python train.py --n_layer=22 --d_model=256 --n_head=2 --n_kv_head=2 --head_dim=128 --d_mlp=704 --vocab_size=512 --activation="swiglu" --norm="rmsnorm" --norm_place="pre" --norm_eps=1e-05 --positions="rope" --rope_base=14600.0 --rope_fraction=1.0 --qk_norm=false --attn_scale=0.0884 --bias="none" --tie_embeddings=true --parallel_block=false --extras=["local attention windows", "an embedding shortcut"] --init="normal" --init_std_qkv=0.0421 --init_std_o=0.0 --init_std_up=0.0421 --init_std_down=0.0 --init_mimetic=0.7 --optimizer="adamw" --lr=0.00209 --beta1=0.9 --beta2=0.99 --weight_decay=0.16 --lr_head=0.00598 --warmup_steps=451 --schedule="wsd" --decay_fraction=0.628 --decay_shape="linear" --final_lr_fraction=0.05 --batch_tokens=131072 --seq_len=1024 --doc_mask=true --train_tokens=924500000 --steps=7054 --dataset="wikipedia_en"
Each number is 128 + 24 x the weight over its row's rms, rounded and kept within 0 to 255. Layers, rows and columns count from 0. Numbers have three digits each. The size before them is the row's rms in percent of the matrix's.

# layer 11 MLP up, 704x256, rms 0.0888, rows 271-342, columns 0-63
095:179129144084149147148119113149089147140090123126149122102123137073103098109117109103116102116171123156164204159141112126112137118132132115139087127143129127116132138131158135136102133121109106
094:093125152149120139141133111102139169146105109153117151120150173145101117161137133148115098170125136105113125126125146107134154126092111123177129115086127094146111113119147111157135097101132123
099:173149095146074095074138143127141144128110132125120098137138108111105152132118143096151111140138131127102070131108116167081142127110157121163126159133158122122093144143152129078148123108109143
090:114170167135111119137129121108140120167126154097172157106116118159108117149096130170089159118108087124135117164127106162147182097107130106146151113112103062145128135117109146178151171099144115
100:121114104150145113153120095156149134086161156089149137113138102134127109141155105172096116088103181116136127153136129133124152124131136150150157082119106138142137154134110162105173110102113081
099:088109135147146114173115153134135122120161072191129160155134141126158109171157116123108151093117120097109116167184121115119064159102154103138118122119142152088134124094143128149119164137104111
099:126176131148175150136133110119105109170148139127110122142157154144170127095189118132101135132142092076149162153174126130138149109121156174179101125101110132120102114147149116139120103142150098
093:163112151140152151180156086084069124172112099111108113092152133102120127116162170148113144136156122137093114102095135162123099119167094171117128106114134163126148135098116133147147120142112080
102:157113106160129116108144124115160099150116145115131132134109086151144123134107142158134140079099119141179121124181095152113165153110163134149179098134094116138167137135130135161085082138118138
103:139082107135106147165130126115161136082103130145140175094116086152107143118113084139111142136124091115141121124121140104109103128125142119153077112113093060132082115117105130046082152123128118
099:133138119142088104114146116135100106130145137160146123121168116113102132087122105147133165115142127072161080157145102122135110112075116149088128097124187142088116129117148155128131146099093094
093:117126152127192165148130083182142113128129171150121149132090138147113140159130184129109112159128145137125121109110091166092111106120158106128130095075150089154117142153154152122098139134107128
101:135111096132106114145121120083123093141163106112110150177138112153127129140159128125076096127149142119140127111096084141124126151075132150117142157186131119143105134104155122129160060090154129
104:107128092092133117112132125094158166145116116143156133119149093106155125081101143074142139107112160156096130147148126135139099123085144133180134120145151144113121147146125156157159137157134110
102:158141139080126127129113129130121123136154132133180102145132119144138120116103122082100126184147138185139133134140110163109133133131124111094140134098101128120163115109139160135103134124160160
091:097124107136108115136100155107071091105117098150141123153163111142107108152132161134088101131130087092132093093128090091146087104117133083138134121140157136143095141074178068150069104158114122
102:128139111129135119143129121150169114150140149102102127139121133130131130118112151136162136105141146117120160096125098170132147124137114124151177137110132147145139149117130117172135145129098155
103:122156130134102123111156126140147138148106095105132122122125117160121102165172106145150167137145104138101120130169130122103108116134080139150120154143136136139116122131128099122104118139107121
105:100110128134122143144132122113120103108085079157063158107128162131141136124138135098103137102111068134092156095075080127084161119115199126123136117105118087100138096110121125140128148110143151
101:172124111115141100094141135145127172148104118147096135178126164132088166110138114095146112133153101117113116140141148140163105176146125121120137143141155090125156167142108083109104105117130134
106:098151123135122111099137141125105122117125161127168146108143106142130154111116118122126155129139109142149146152166167146094155161116115130140117136117080133106163096145123104122124165142182112
098:132104104097119071142156114152117140179161132120187139103088128152110112143159145056124122119109171099164116104089128121105108110118147131130178112161123085126121150127161140117144104130137137
104:117146108118162136104134132110120177132099124132072150094153133136154128127101107109149162118158130108143117111162168132102110115083087111129122115135125140132100153108153168142097121148114118
103:139127135150128101123105158088120157126116148121095103109115169117157137104107124147093163160114132137132129150126132102117121170160105142134153147153106128142097126116103127118095127174153171
096:139076106182128107136085137106188111086130112101133170119105115146114105156095120108136141092154113096144105162135156115152166087119136087121127123117099111157109175102124109143117132116110090
101:136170120126108097110126118172114119151187164153129136129169132116125118146129150143154106136141167154132131142164086087129141101121153132145102131163100135155150129165098134126090109081144164
098:135159124139101132175141149158082151111101136122106137097106142099125139143162137130142118161134095112121091111142173076077157164131150096116133106137109122102116123151117119133103136129145147
102:128133131124098125124173120099134154112164094134160143125152113108133139149147130111097160100167129127106125109153135115094142165119120166125104110142112113102136164120129136129124125164108118
100:132138100096109072163122102124112156141143111088173116159059161125150137102088114095159100113067133149135119121112119091136164155080184142121126132106123133143140111101106113109137094091138158
101:120133138119122135099102161100130157106178189132103143168112097179137122103113091116142103139127135137081109142134160106120159142121092148097137109138164120107105127140145109113135114129152110
102:119130114147153123102098159126151067121113102127119148134131132114149135088123093155116069151120106105134128117108145126110083128117137145099142106114128102115144093147091122121112135092161130
088:174141139164139132080122156112138087139126162110149122153142104115110120151103107111148109165141128151133136124115143150132147114133161118149132144073149121130137129121120129149151157177118092
099:103129176146109132093171104112093105146097133129149143109105128092143112087115127193101131127091101113161119141150103151122104135130117112094141142127115143148099107107110089107117135094118124
094:076127150127189146120159144153134134136124144116110131119083082114144153138100112105134117116152099121144084146125103138150133126125122098136098108157114150118128126129136145144121107108081189
104:103151107122147140114145117108131108124134103160103138160177114113099139118135130156165150139136080166177162134126154109113152075134155074143091185127118141176145116087136143123157114100118119
102:158110151148135143137164146133144140114151150120143124152118140155136115105111120139147137129129142153155174109132092144146168176120153156092079153100105123135078154133095110087137164137111139
101:094129104107113153125126150105150132143143111133116137115104151110143146115144100152104152086115149130123147139121154109164118116139102119120119086143135146121099155100151165108179106141126159
104:141139133151111144141124110103104063118139116138130115111134102131116155141130139092171119154167139119144129176119102112157092163138127178106131100170095108151112097172117154125169118098138113
105:147102141124111138177116160135135136086172165163132128120138101102128144105118102153116144092116112148125134105149122137147130151123151098109141138152118169133131121147167128168136146123181136
105:080121118095113132111174122131090139071097125143124109140108096167116140102169140081124128102129122166088096109106137117126114140159154115128142135108131107132134137110108127181141141125092110
107:152123158132137142124149093127091103123080120092123114108133134102136113134138146148138153108097129108150144134106117155117135117124115119095168156167118112133097151135138133105107131133071145
103:114126112171151129135163127147150118129129133114110132185108110132101126154168148129165093128130134128100093148095119125131154115121139111140102119131129126166131144113136115111167124145130064
094:119122117138141067141118135133164135125149130157149142165132135117171150113129120122134124138151139123096139123113105144102097157111169115179174111166110143140133170096104148168149098152078172
099:093084152129138109132104123162158121123138142103109111127117111128127139162141093168137111138140152130150128124173131143087107141125122104113156123106108120106132151132142168085144140154120141
096:100140112103104155154135122113104125116117090133099134168132096097097097081098149103167131132113114094134153128130113123110136148109145122129120078139173119085136117146135114113155176139139150
099:150108119152098129107111069139157126162161148154114147147090162126135137112103130168138131090100142103129123082121142136104121133129118142113153110151100130141054180103109103138105077157125145
100:178134123161135090123108129099150104112094128078137179116167115124175131139113124122108136130127139141132158117124078132148104146085126123140145146128143098182156138104087111116139117153107145
099:132108130111153098116135139076084139165160121115154076125121118184135146121105133168158135107113139101121082119103128095146130143107126100119092149128141119103166142157133124176131128111141104
098:100112168097164072157163116142140133129180082128150100135103115138105140164149105128132128147139157109113135100111168118095122121158124106111126091132150152133111172148113147172121148156146110
105:142168115139123160161161158132063121137095143112097174134119185120108138122122152115120140142149122107137110158103138133146100101167137127106099155156116102121194153128108174147163115128147126
100:152126115090137096154132129130141127163108111105107129126127133124103119077070134099106095119132108085147129137103127121148127097109165079135112142118186161098110124130138148109176138110097092
095:146082076120112082171119106157123111112155135163154121146151128124100137130121094126139155129124156087111129071086095109125142069131128118143132182127131191098146112166137116153110167083110159
098:153124119108121100144161082138157117094121160121113112132126129138134126120112125121101140123149148154133072104095115105130133137136121169088100119126133111106140126132127074155110171121105112
105:127111145087070108100130156178116138119123155142126099146107111162145139143135079136118104104137110128157155129148111147137135149105215113147133138167120131130150164117104150121136122147099136
100:087123126122163118166139078131104152115118092103136163066134210149127114105114138133155136136118163191130164113147126113121103173140109131159125105132137114150131136128104067155101121110174115
107:146153109102166093115130134092135089120160109136132142120162125128118121114126126163126133128098148112124118100107147112141146139103111145152091095105114137107146155134135093134130113115087162
097:152122086140135149151092082138121092160152128078127125108098141159153106149139152131153141114131092126128148154154140170161112101074116182133140157118141137119137114135135143128114156153133130
101:096139112191122108108121093146166128150146153161112073092086138108107152097146102141135138189093115137161131101103129156116144167177107142123147148089165120126123134150139158114102156131134119
100:099117094178142175167146106140144101137143081169133120102122141162110111154129140119152133132140140173111093149134146116149124107077104152138084125092136114127101147128168122131086120116133134
100:153111125102137106121170125151133186149132141124114125171139098170146098121104148086140099096134149134112127125138166151137129144115123157139178135116103158127103140140163114142143093193117148
093:115092104099155131161122128166098083143146152143155100155112154138111145112155140167167142136129124087071091111118147136145123147135137091138165171151095151141150127129126110171135117131129216
102:124114120114158161122140126096095193082141135144102127112105154121131141116122108129097129116161120160097158118114156095113148130101141155103124093143114142169128147151139115129120129074143149
097:118120064181118118122140106153170088172169130147118113110090167095150140085132135165142163141092143097115108124118138109122130135126098146148135153145166167080116104122209131092161170111147099
104:135124142089119135119151135137123140105152106144155110093126125126083120145116129091144130130089133101144112128123130150103120154114126124134181113157126153136106126110089122142156097128138078
104:172079159175135115144103130135150069146162152125105162124119165122150117139152147174133170127112156117138112122193133122143122114133134146134106163118130136128139120163151108103159118158129109
101:092122180105143138137121151103096151121100140137126110149111140137175106167153131146110103186110122110114113105133161160137142130142101140122128097138127085129103135151118190093154157103092140
099:087109089145124149132111070165086120114142128097148125129140148129154150114175131144122138141159144096161113146125138135128125088111109139133122101129126131125144120102166096151142088132132119
108:172151147134159139169112111120118129127142124118154144128152085127154145128146127147152113093116118151158152115123126132135109098135111116129148046059165118148124137106162127091099158115129133
098:170112116147096147120079103133138153132207132148149148100123104185149117117142131111111143097132061109138114137108079157088159108060139128124086172119105115126104118135144124133114106108122142
099:134146155131136100132135123161132100115170142109136131156141117108104140127137097172166160141135148082116162093103161112098140116127136163156131143134137147108125114145124122137126144094131115
096:107128127101120124152154156117149118111102127176116111114127122118118108144142114115134132099150154158135119149122178136126149128102150155111134170114142139119108135100165092129118132129141117
093:087131136132118128119119133115120184164155127110127142119185136176182151101171165182098139125119101153147134155145144073105098159113094174144133125123096097176121114114137104094150085137132116
# layer 11 MLP down (transposed), 704x256, rms 0.0863, rows 271-341, columns 0-63
095:118119118157109098152076149112122142098118114088103126125135174108127108127125109154148168154114081112113085101137117103153158176110138133138127166139177146089093119149077111155125127121137116
096:139096107102114129100136137118082122125138150089150137170153118097151189115071121173127126085157110152117128144175126122147129099151127102104146129082131165146153174126106129103142180148137124
100:162131158146129091123111127143098115116134150111145161113123118097113134099136191135129186148173122117165133110141132099118125132105143119137163123156152159093094093157113098142107129150129074
088:122113129129103139109114114134105125113091077101125118117125201131169183143135072140148130166132144128082164130146159098133116156156122137159117081146132126118125121142110108088121109113130143
102:137138086104149134131116137117128120119152149135104124140169122135120086143127134130142088154152156119126134097123161142147128101117144116087162110105137107123113121177127102148082101109108156
102:130112129134136136166149135112124156108082161119136110104115108106105122122094130165168153084076105105139156107140081147119146105137127116114128166101077136156125102091123125100134151123120143
103:128125156105067151092104129128117097110153156127148113159111106111131095081124127089152131138135184143078151140117118165099149161132164117124137136148114150134097092166138159141083099104106118
094:138143110092110132081104144130115133105119142168128112120098128135113161164126123116133166097179093134142117119125135161147127167138140136158118138094135110128140146154152139171122164178114116
104:146123129154112169135149105163158102103131129124123099160143120075153137143132166121126138088133143116125135126137133168164113095184174155070132176107093126105157154084134141128118132114144133
102:164183108130123094168137169096115158159113135140162162104148104156132181139132104115093116113120137188156099129145128185140166170123166121139136163142131146140175131125161101155141166145123121
100:142120128155150123201091171085100107134141141119148124141189083166137072114171134134155171144104099123078122139140124120129116125121163105089140134104119127104106110124108097152115118146085092
091:145127089115143144123123107100113140144134085100123086126119146095113078126157155125124169086134119116144103149174137155163145159126139171098166179133108131137131051125130103140120137153149109
103:131144141132136116124124163109119171116130127120091067146150158139106126157083110132089158081147137137115134155153139108163149122132122157142156160095089112140117137096103145120165102159106154
101:141102107126129114128116116100149127107126148131151180138117169159158213095126111128108136162165089102097131163112121131147155131116134125140169133119109144139156055089107109104109116082086129
103:135169113143111104118127136104138119107192157086145150140125093139150091160095102082147212140140104149117122134112106087150164100107110157150107112119121159131120102110167147132129114118135107
092:130164152112098108153098130152108127181142157139121120129069155135143175127112139115146130173141106185106138154149131153124150142132128162144110138108165120115122085115073126148168144109132136
102:133142113139081123148137108116151103153113070116124161088157127164151130128084134113111091110119076083133122137164097138116110154109105118161103129160174126140113141134139102127150117127109172
102:125114138097141136140142124150097119147147116107157173163139124121134138123171115083116148132129148120134090126129127123074120129112103120172128129124155171089163142123152127072127137094124148
104:137088154155097093130128116164102156149093126106136157100133167197148119129113172085162108095111134140113142150155121108132120109136111135109133138140110115111152116126124144107127150159124126
102:102138120151098113157096143119082105137126148157118138108156126119131142146130113161136149105128105118110158105106107087107118106134110104089143140111105109121104096120145138162151122111163108
102:121099089145108129132137103123151119149125143168145140117159109132120193177094118144139178110119126139149142150126124151136141163126111158124130117117103092119166130147143150161131135133125112
093:111124133109101177112123128130119108151114120099179129139128131114124016151119109141154087146136103129150141149112140154081103108088126135145131092114076181133130141127163151093124129126178112
101:137142128136111135124117151137093137107131117114107143086187133142175165124121128176117157130075135147136129139130134109134150116124085123079104168078119139102078161122109144137159123155132129
102:118128108141091129115115121109138113147109136132090110163093174132111130129102165113129130148132112135106141145106136093111112191125133087127144158146126108173092148112119142148152114140149168
096:146147150081129115139134147114152127138149128101180124147145095102105095142147117101127121150108118141097146115138157131123107114148150191126148131142096118060158086108125173108098124197152120
103:156115124158161112102172111108105168158163104137094137128135145102131084149134153132129179131123060139124130135107117154107113115144120136194159151151130083135155143134120130157127121142153115
097:105120131152143117148076158138193192118133077106107095161120099117101172149089102127157115098095122162131140132140102134164127128159165138175137126141122135135100144109118140101144145167156110
101:124141109096139112117117164105067165123159109155122115141107119184092121128137121130138116129087148116115109127159167104137137117119102120139170141091129124148110103112101092127140158104096098
101:120133165143136171131097087099142132132156135143134167136151125105106130115170091147098141103120124136134102141132152122119157089114115097125127120112141121170123127134134141099124149144151122
101:099171114079161123115117133191112161137123133135140091168106125128118194148113122158097146138116143135107130142151144129119161119134088105133138161162188112114116123109111104101151121061153112
100:129166136129112138153130151123102124124094110144151147160137137124146189116149161135132097162135126114112162112099175124091100109099105169147168112118128113121166081167155136104098134122116117
091:096104093129131145148098130163102151116110093105108138103103186108137089074138159108094135130147119123130144109174130142148118173118074128146118117159103127147131143174112126122071111111153111
100:120137116131090113148123083184104124138130117132125125128091167132120142129140114150133172121152175135144157118130128073142135122101114136159143114183098155135142118120193092149114173160128159
100:161054116113128118139100100116131143130108158127108122112121127171178138122088101188125120092150146147152185134162111137070104134141161150117174107141103141113129134079141082103123174121188151
103:102142132135113069146166078122092134119131134155106108108114139175135112099145156109127121149113103161133190134104159144090123173140111117140101123134138140137125112178151112160148136071149171
102:127172116139133135177169110125061103195133137167127136120119176132113117139135156138152155120098130107171147173110112141142154130096104100133141103156144117137120141132098117169152135086121123
103:176123140122118127101137107152145145125079177116111140139137119122077031137139100127134133147100071118088175129115123099119114181115146120120121131108117172163172111154140126132162156155116132
103:111122106119097119121101151136144121176071137135121141122105108122123142095152104121126090123120141116102114139130135138112134181116124155099106092095154108104130151118125135156112108043106106
106:120082115097088128130083108152147123109143111105114143099095109136147084172128142162106178122131157098152117133125144145118119159160126155178172103085110136069139160126141087134132147133116129
105:118137140090094146080096120136119185143138120132124103181123125133139098099134133143143128150176154097115132121147156098110142109149157145157121126141090150119174071149144121151123158143103133
105:075122131132098130109117139141190094141109109151127128127112095103123099119153087140145085108166135109186161113146162072124137104137151064144094137140166121149086150115154159159133140119147154
104:130140158143143116108123094128078105144158115157090097120147156147120080135144120096125120123133106114115137112129112151160117095078137087113148178138148154100095100090133087167132160114105138
096:121137160162137131162100116113146079106130125154124124114153152112133125077094108138126104142125108077117138121133154105108113138134169148167129124148119106147102140175150157139097113131126108
099:145107146088064111105116152110112084154100116125123135129123126139108031126114157151114181164120143129109148153163101143111140113137136117174127115108123101129157132093106147137125126128151172
096:132075083122117138123136082134132108132118117125087135143156113197131142145167128144110099108155098145130130116147135126069126094127147111113110104135101118156162110120067141096136145111107117
099:152121148097127134168106119128113133124117130126124108094122117114056143147116151104102090163122157132126112172155143118130133123073107160157118072120135088129117086115136103126103103150100092
100:127104133141123120136105076141151127097141119158144101145116140128154108084121145141109047125117156106141124113117156089089150156152149103170149165155131116132101144121117142151124127140173117
101:127128108120120163099108142122139137102160135125127135107155143101140148147098092182122063122116084125154145101152086105101147178132144155127133121114104156118166147138110109122092148107107133
099:175109111148105121135078135099111130131094111119132120146166131122129148130162161151106162084109077129142137178130117096139155138111099145075090157121116101137116160124160127130093098111127142
103:154135136112109136094090128143114148122110123126145162142115170136124103137135221126182079110145123148143088181143087150100132139131131125137158139108116129150127107127148138127120136105128096
100:136097126156110136170140115113100078171132093115088089115187167134160098117145146129096123128090124104141105123140109109136118138150115119135129086130106161105142148150113105109098136170056140
096:166152094139118123126138129112143086150146123139140127102115108165116120089122133128100087148154152161183084152124120130130160151124096101125110175137143085196107112058128123154125143126134095
099:134115153100158152090139161109127141131165137110103143064150115129125163083123107182110123138153125131156136143155131151119111098137112136107140124123099080119151109127109108132162103110084078
104:137107133113170141122133111126141152160132091127109122191156121109119176122128144103169106131137113124088114124067111161173165111149084145131127096133126125127110111108153171116155156130113150
101:148118141132118134125153104087099144178136123162076139145124123139118104102158145147130099168112124173119131147127167114095109080153152131105160129154122142121069122130156148148167142152126114
106:119135165104145117116140132097101121147055085097146146139149138134094175124127152117140156100103109136125118111166105086165109106116088162128145139118139069133155175089135123151119148140094108
096:096164127098137082115119142137113134146143134118152113142087103089135098150112086106111161146106094135113131139135104130134115114115163126119172135136140099089145119089101153130106121204097115
101:107135136122147078140111151109114137179149142139127151103141153102148114122128132102154111126116111171088122143099099130109096110147118112130159166157081142137103094119160074119169185111107103
101:137183132122141118091122142128104112108134135119124139172085140137154134130143116119124122131134154095081151093134136131149119095132167113134116108116169119149112168157139146153117133088117125
101:133115141106126110095084115120120151115153147192093061141137116156134132069132127127122114096134105156156088125147119109099134115158129111142110110153146103144140070118112106145146104106145092
091:169135098125140169134125139115125100118156122107098128126108076096151065085097116115107133097148069131136156123143126153143136159121145132173057090135152075091139131110145111154120129124128141
104:043146113121131177057114120143130163133105162155137119115073164122114156118107103124090092149216155146140115112079136120143126137153161128137108154125129135142105141137109145120160138146118118
097:077136162156124156118146124076101152105103107102123109121114133144139073183129152181099121146097114130137120130134133090110131135146152151155136149147110099155103123148103125145150126178120147
103:130149101157126159128141138123158135109101147111112146146134111097109209130188148119132146135152136126171093136182131100124151095122087090156131124103090124133167076114122184141111080128119149
103:157146126126143122113140171134119111160123101120142126100142147149149121157111125100134118146118110113129129121133132116139111164174143110135149092134124125114171107137168117135122100198145135
103:115156153120120158135112138125167100108162115154119167147133149141133143093143121102094145148099117113144142140086150139145111127134122131161121095118167110101091163132195153128187150141147131
101:113160094095102155116094088126125103140162151156155122159074162083117135101056127165118112139115185130117104148114101135139148169121128109116135141140116078135162160160067130112136132170093119
109:104121137116112128093158109117110121125164162117109140076094144148096143145106113121109147145138120119152123126108128128136164109103108103139094125128133110157125148144153100128113125107154122
097:128164143138160132132119165171116116121108126138105127115135108109106057168102113176117143128156157116134141144170130113099124152158153139144145131115125112112132141161156111133132112119145073
095:138074134115128119155121144137123155123100138110149138136096085106103212094133140085164155160086117121124097124103124138111128158115140148115127135148116112139115125122051164121085119132129103
095:108122141137119121133133162135130075115109096134095142176137133147086116124107166131109085160137161134097108126104112120139171099152150117137103134131101092165092151127123117128090156153126112
# layer 11 MLP gate, 704x256, rms 0.0888, rows 272-342, columns 0-63
096:122120145098157081124127128116124103118101118187155168094099158100102156141131110098138113151141128131154093162164143110169160149091147137159127094104126140149107103130155095152105123114137123
098:118158119121132134174109096107099123144092160093105158128103118120097151078119169117127128107129092116123135140137106128104106110100136137116074128100107162127151127126109179126118087119121089
100:150072131134137135107127129149088150123154106143112103127147156106143145175146152117137166093171097127140106105136166106093135133132121164101122142174134126158120182093147054131121096139140134
105:137138097121157117110140172133143180157154116138129130143080115116142162081072163141120075110113139133116139171126073132138121167128100137150161144120092127128139087151099112137159145126097135
101:137084149138134140145164108139158089090156108105165128132154143087101140142137140119107137116106175133090143109169100150111148090097100116102130101166146122129163110132105133131157145135124098
097:102088118148139150143120123155124097140102085155130125078141150095134147112157149142110123121085114114122137129112094108100138106094164101130150067100101146104126105105113181172087120139095088
093:116110126138098122131113144135124131120119107109143127159176116120114118109123148115119113131096148098167095140083134140126154144067117168174101083136130161166153165154133139096110106101110141
098:162136149134154150140161113166183089167111078138127115132094125127113167136171192137135162186148108129107112130143112160129103136118121118125149123135128179148152101108142117135165143140141125
101:168171131143135138113142133137111190102153132092106129084145159154135141128163144136155099147149108174099144131141136143132118130167126069146151202163123140121160142155120146144133147141090108
099:131128121125175103116133136120110117133134152116121133113182105163126142146146145109116144076114152139145137086188127161133145145128131137129145127124129106107086132142130160075140147146130119
097:149120130142104118103120113165135127138111119211119155165161127158155132121159154104107109156139164168115102063123146077108158111078164091151116132101123137126124171110087152120134093139112180
100:154083136106163120126097131127109169127161125141150119098119156098109156173095103158130104120148138140143104149132155112129125112132102159173173136119110144126134094137113106160120115146127131
090:148119109124131112171145114122124087116102148122112110153124174127110132090131137145147129113101120128161117108160139152139129116114111120128138146172121168079160085113101133148131140119099106
103:154100102124163104170128118119135094145106119107128059181116158105081177101135158160164133119145128123121143087162157116166091135094079131096164076124153150107147100118129126146124102148116143
097:112124133153132167102158124124115130156137087110129127120124151136169159133140106109146107159103136119126164089125139119132118126114091161181128144139091101085159130110106132106139148133134150
103:124125140098107116153145127144178140153107087120127135120134131106102167122157141084147113116121123129102115105139184115120119115094095088128143171172171146128132109134143150151112082124100149
106:117176137130098126140151173147128145135126119106057114132106150144155124148132139130122151099098110146094148163145126124127159200115098113109147145107132125140144114124094175183114140122105118
106:169122113171135121139138108148141125164079118093090143158127101113147165115152144172119124151094147117124122131152126136128116134140119140114141150121150110153173131149123144120126135148146081
102:100106109128099084108126144126111163105157118118119163110149159140094122119148113109153131105148110143117109127118167111108127127115094159139112174155131085098193157147129140122151135085104118
102:143132150107104137152143095120189148128107120172064137127117092142150135147148177171137141123096095133129147155113060134142120150093103107099127132114129140124153130120117104135101105127096138
100:089135101114150097093160120127121128145089102111106092114088098163135135109099116114104107146083102134101131148109116132140164107126096135127112136106154084105155097125100143128109085110108102
101:115170099136111100145149099170100136123127096114112128112114132092107148128119143166146100131119123122125139121166109157111135092116080128118102157143096190123109143197136149166150139130134124
098:125124160098148086141101129125109113107125085108158143128131177107146156103112126125113105160114092131104117111109132156135092129136101160162148150157136136122155138146110139128114105137137139
096:140157125093157147146077145182139104113144132155159136144136118086119155113125142132125123144094136109137151150141117116141151148131111095136116123120107098123137117133106155131114147103136096
102:118102139115142105113132166133116068075121129169114168130144092174115136117105131097096151118090091130127118118115148118155143176114156118104095097067131145065152106140090155156133119150113148
095:103111144141133170150123168139141136118161136139151144152142111131180123133158125157105132116131121095098158099125129139183126121134072083144179127119109141089104090142125151114115137143119133
102:128126117156156099082122130110130158126118107120115163180140113128157158124127123124139080129140078152111109135139114142098137164148073131107116160078101118136122151118104145092139094163127086
101:143101168092129160144111166172088133160108103151166165138140095130155141110103161146126118105151096161113131123093184096110110146120138167102112123126119149140171103112143073129094087123169075
100:105141118122122135163149152105086122098129112100151141094129127112105148133144155153104172111160075164102123140153118132096150205122111106143147095116141117101133122137122170133152127087117133
094:124121123109147134177102093159160182120122106141123130148131140127108171140141147136177130130118128125128155101162163155120121119114122124203147134138162162106118121137136126141160115152132076
087:148150115133137115155126090075136077131153123130113131142153130115139118169136145113133128145097123137129136119166115113127076191123145131126153138142108108128105137087162084130117130134120116
101:129153138153092163103164148148147165152144139117126167081159147192159140147141135127103107100131115163087131069119089127122144135115100131092147099149119085161135092117138135126090161117128162
095:131097115111090109142141140137108155118138133090103126114131104111162135120117099119179089144146142127133157101140155122077087137153114084130139144217069081100115129119098154115137134082149112
105:129113112093169139095136119128073128142119125125165136148154112175129172182154127153130126146083122105126101113118163141155121101114101139156142115114117139085109115097123132128132131112109128
105:126145102123125118123113088117099107110149121164124148116108085152160159102149130113152105142163107130153171126122129153132071119125137137099132171134091128109118175149077159110120119161138101
096:105118096139137103111143105164128114100114125135131129141124138091184126136119174094095121170075118159097153124142108132127116092141140090104100151141140140128149128153143141150125121109131102
102:096163124116156100127088107145102150177149092084144111122091131106133136116139122127103135122157121135106126122100128101101106147153151105130141147124159112085148151153131154096165115126096119
102:122094098156188126141142091136136139109118109144082120132115161161138160108131146153127138097134141109144181122173157164133126153105111135147119161169139135114143115145143107155153129109142119
103:136127081100108110101125120132124134112112144096098133150096175128127170142157119143106118112139158140108195104123146153141132140130144154114186082127109145108164101114149155142149134156133098
105:093157139155164124133110148108107162112129106162166098105134173124150165147128164129145150143121115121062131105121082136107134159110119147115107091158154136117134097109110127097061099150087123
102:145109110129138134158140107097153152143113132083117118116110159149166167111137120107092095089102106134164070104115119062162113119089142102147106071125135120118122143145149153145123134173108117
091:148144122135136176135156083169127141090137124158155175111142123129087158116120137170124127131132129130172110138163156086132163124142200124149052150134122119116156110165156107139108139155133137
100:145123092147130167175133158152118117107118122100110150116137118129117126116101116141110147124114105087153142085127161142128132097103094113127119077174125139088161124125087134141122139143096098
099:126137083148115135163110092115153087135138147159125136102110131113121194124107167106121137151095161152100142107142147116147151132154114153155115131104129184091171137116126145094129093123165083
098:124139135171113130114140125132122104136148154156144145103193161125151118120153107148092151124109057121105153122090125101110120103135125094155126201167152109155153124172136107126163126116146111
100:125124135137151115096174144116141123113144095143144145169104101140139136153133196146117105138133107123121142131129120153173165154134148117132110119158110127127099138124115131168132165183133138
100:093135106087136091095136108126136124165144100120152164116111139119092119123117170124146114145116112111147148132126108126108124063149108128089130149109108118103113118174152136124112094124137111
099:101099123104122131136139118132118090135122116151164147173179175121110154117154120128171092110128116131152093108149128142079129148157101136131108117127125107121139106122102100096128117102108086
097:129112133146149090152140129152164098133143125136120148158147125159113173154147143161122100109100093134160075109166086131127130156087109140157096075117142107120145084148115126123144116148148086
104:104172098100188130134177130134145149136108145080139145161075151152125144165132169127162086127125138162146166107144113087120138101078132128151123107175153116120128100138118154164127139139134132
104:115150146150106141152102134125123169156091109126151105134147094086145181105137091102119126119136110135133160112142124133090077164119102183096148137153112145126112114113130166141175068156141082
100:137147091125132109161129139086135127118145110177140166110091103145152143163162150154087089101120106129097141123113133125126117145139126096122136122131118138149128127085106160167110145114112128
104:112131134141135152135125132108112133131113112110154111154097152118076171102156159119116175094148070142116102121144161138090155152110128132146143128141155145148134083151143156116123119138139101
100:094123114101158107157140130132137101122118108129109111151134144148133162098119129149075195142116104143145109119077127164100119111089163095133172113116121103138142128192132148159142144147133121
105:173112150134140140139139139169094154104126127104136139098102127088091184181156132092089104120145099131156113152148109128154107147086139172137139162099104099159143164137080114131113189113139092
095:144149172112146111127145122153117111128120096121168142113146125162126151084095108121162120154147141105121153124110103132113192137115149108174165119154116158147165130186097128127104128172153170
100:146106112132139108123110174127118093133127104134123135087145132156136139179145130111132138107129111173128137120181104134126145058118115123136120182103096111115161127104153115128065152137142089
103:162128139132099103141125126142141110137113091116152094127114097147127174140126148145085122081105120113109116101129109138147144113096120117117135117142111135060159085128130156136164149179133141
096:140124150141139124120142095148112136120164134120140148096070130137116146141136157119127100169128098138111089100122168151137163139124135126129137109142156139089126119166121125122161135167080128
094:125156119089196142120130141164120119151149136166144148145090098127160131081116141104140106135136127146153187113142117120152115110128113101130134150125116143104163146094112117177150134150138141
094:155132101140143136154098108125124171102131083133132149140133141101107158120137138104100127114109115163081145108158135127134112131085127138129143115166120135121171147159142147137132116112118129
097:125132126109141118181106145123084137097132124095137126147145126127150133134105112130122124164133121127107144125093161156121094116125111134096160136135080114103114157105110152118153100138121156
096:137110131084144079136139125148142095093171133122145170148131138151144125141133170115137170120133163113157083080099153164150090115168120116169126146119119136123149128157143166114162111131136113
102:090132186126140109128133155152125130165125125137150119124122137125095149108143178117111119115073129109133120128134138092128142127111163142125117152128090118101162086134114175083110124137149120
097:101113117132172124107135138108145151104141157083147121139098142106105153110140149138166114099111149124131150121163112129121164115103147096119164106137099117127181104116099177112115117158138140
104:159108142138172112123139113139134123127138134123144129153143130133127145141170135140135127174109134089116126101182154143111103096148154129150131113147128114127148135115100181121170100151097116
107:158150122156164163132099157122114146114143135099146111125146115121155157156154122137103099102111108153129139126117108135129124108104067131127128142071094131133145147136146126148108129119201133
100:117139103122171082124150108141135118104168087117171157108138093110126144126100098159212119094132125150112169101108142145137168151115118139123117151110134088110126176170109115117106070128108105
098:145100113081150126123124140151137125105125152140158095174155144102145142144132172123120103100109112127148096137119135135140143103104131181093097130125084124127149126158121147108085095097138160
099:152150122141133132146116108092106169131150152148153159129157120098153138165133142110111092094112112168087202121157119103076100125078157109129122099141173117067144112150142131179143138111085128
095:081134160145131114103102116110122150132130127114096111132100134155131130154158160100198086119110132090121196177187085133100128116110119127130124164138125151153140114121060112116134103123131134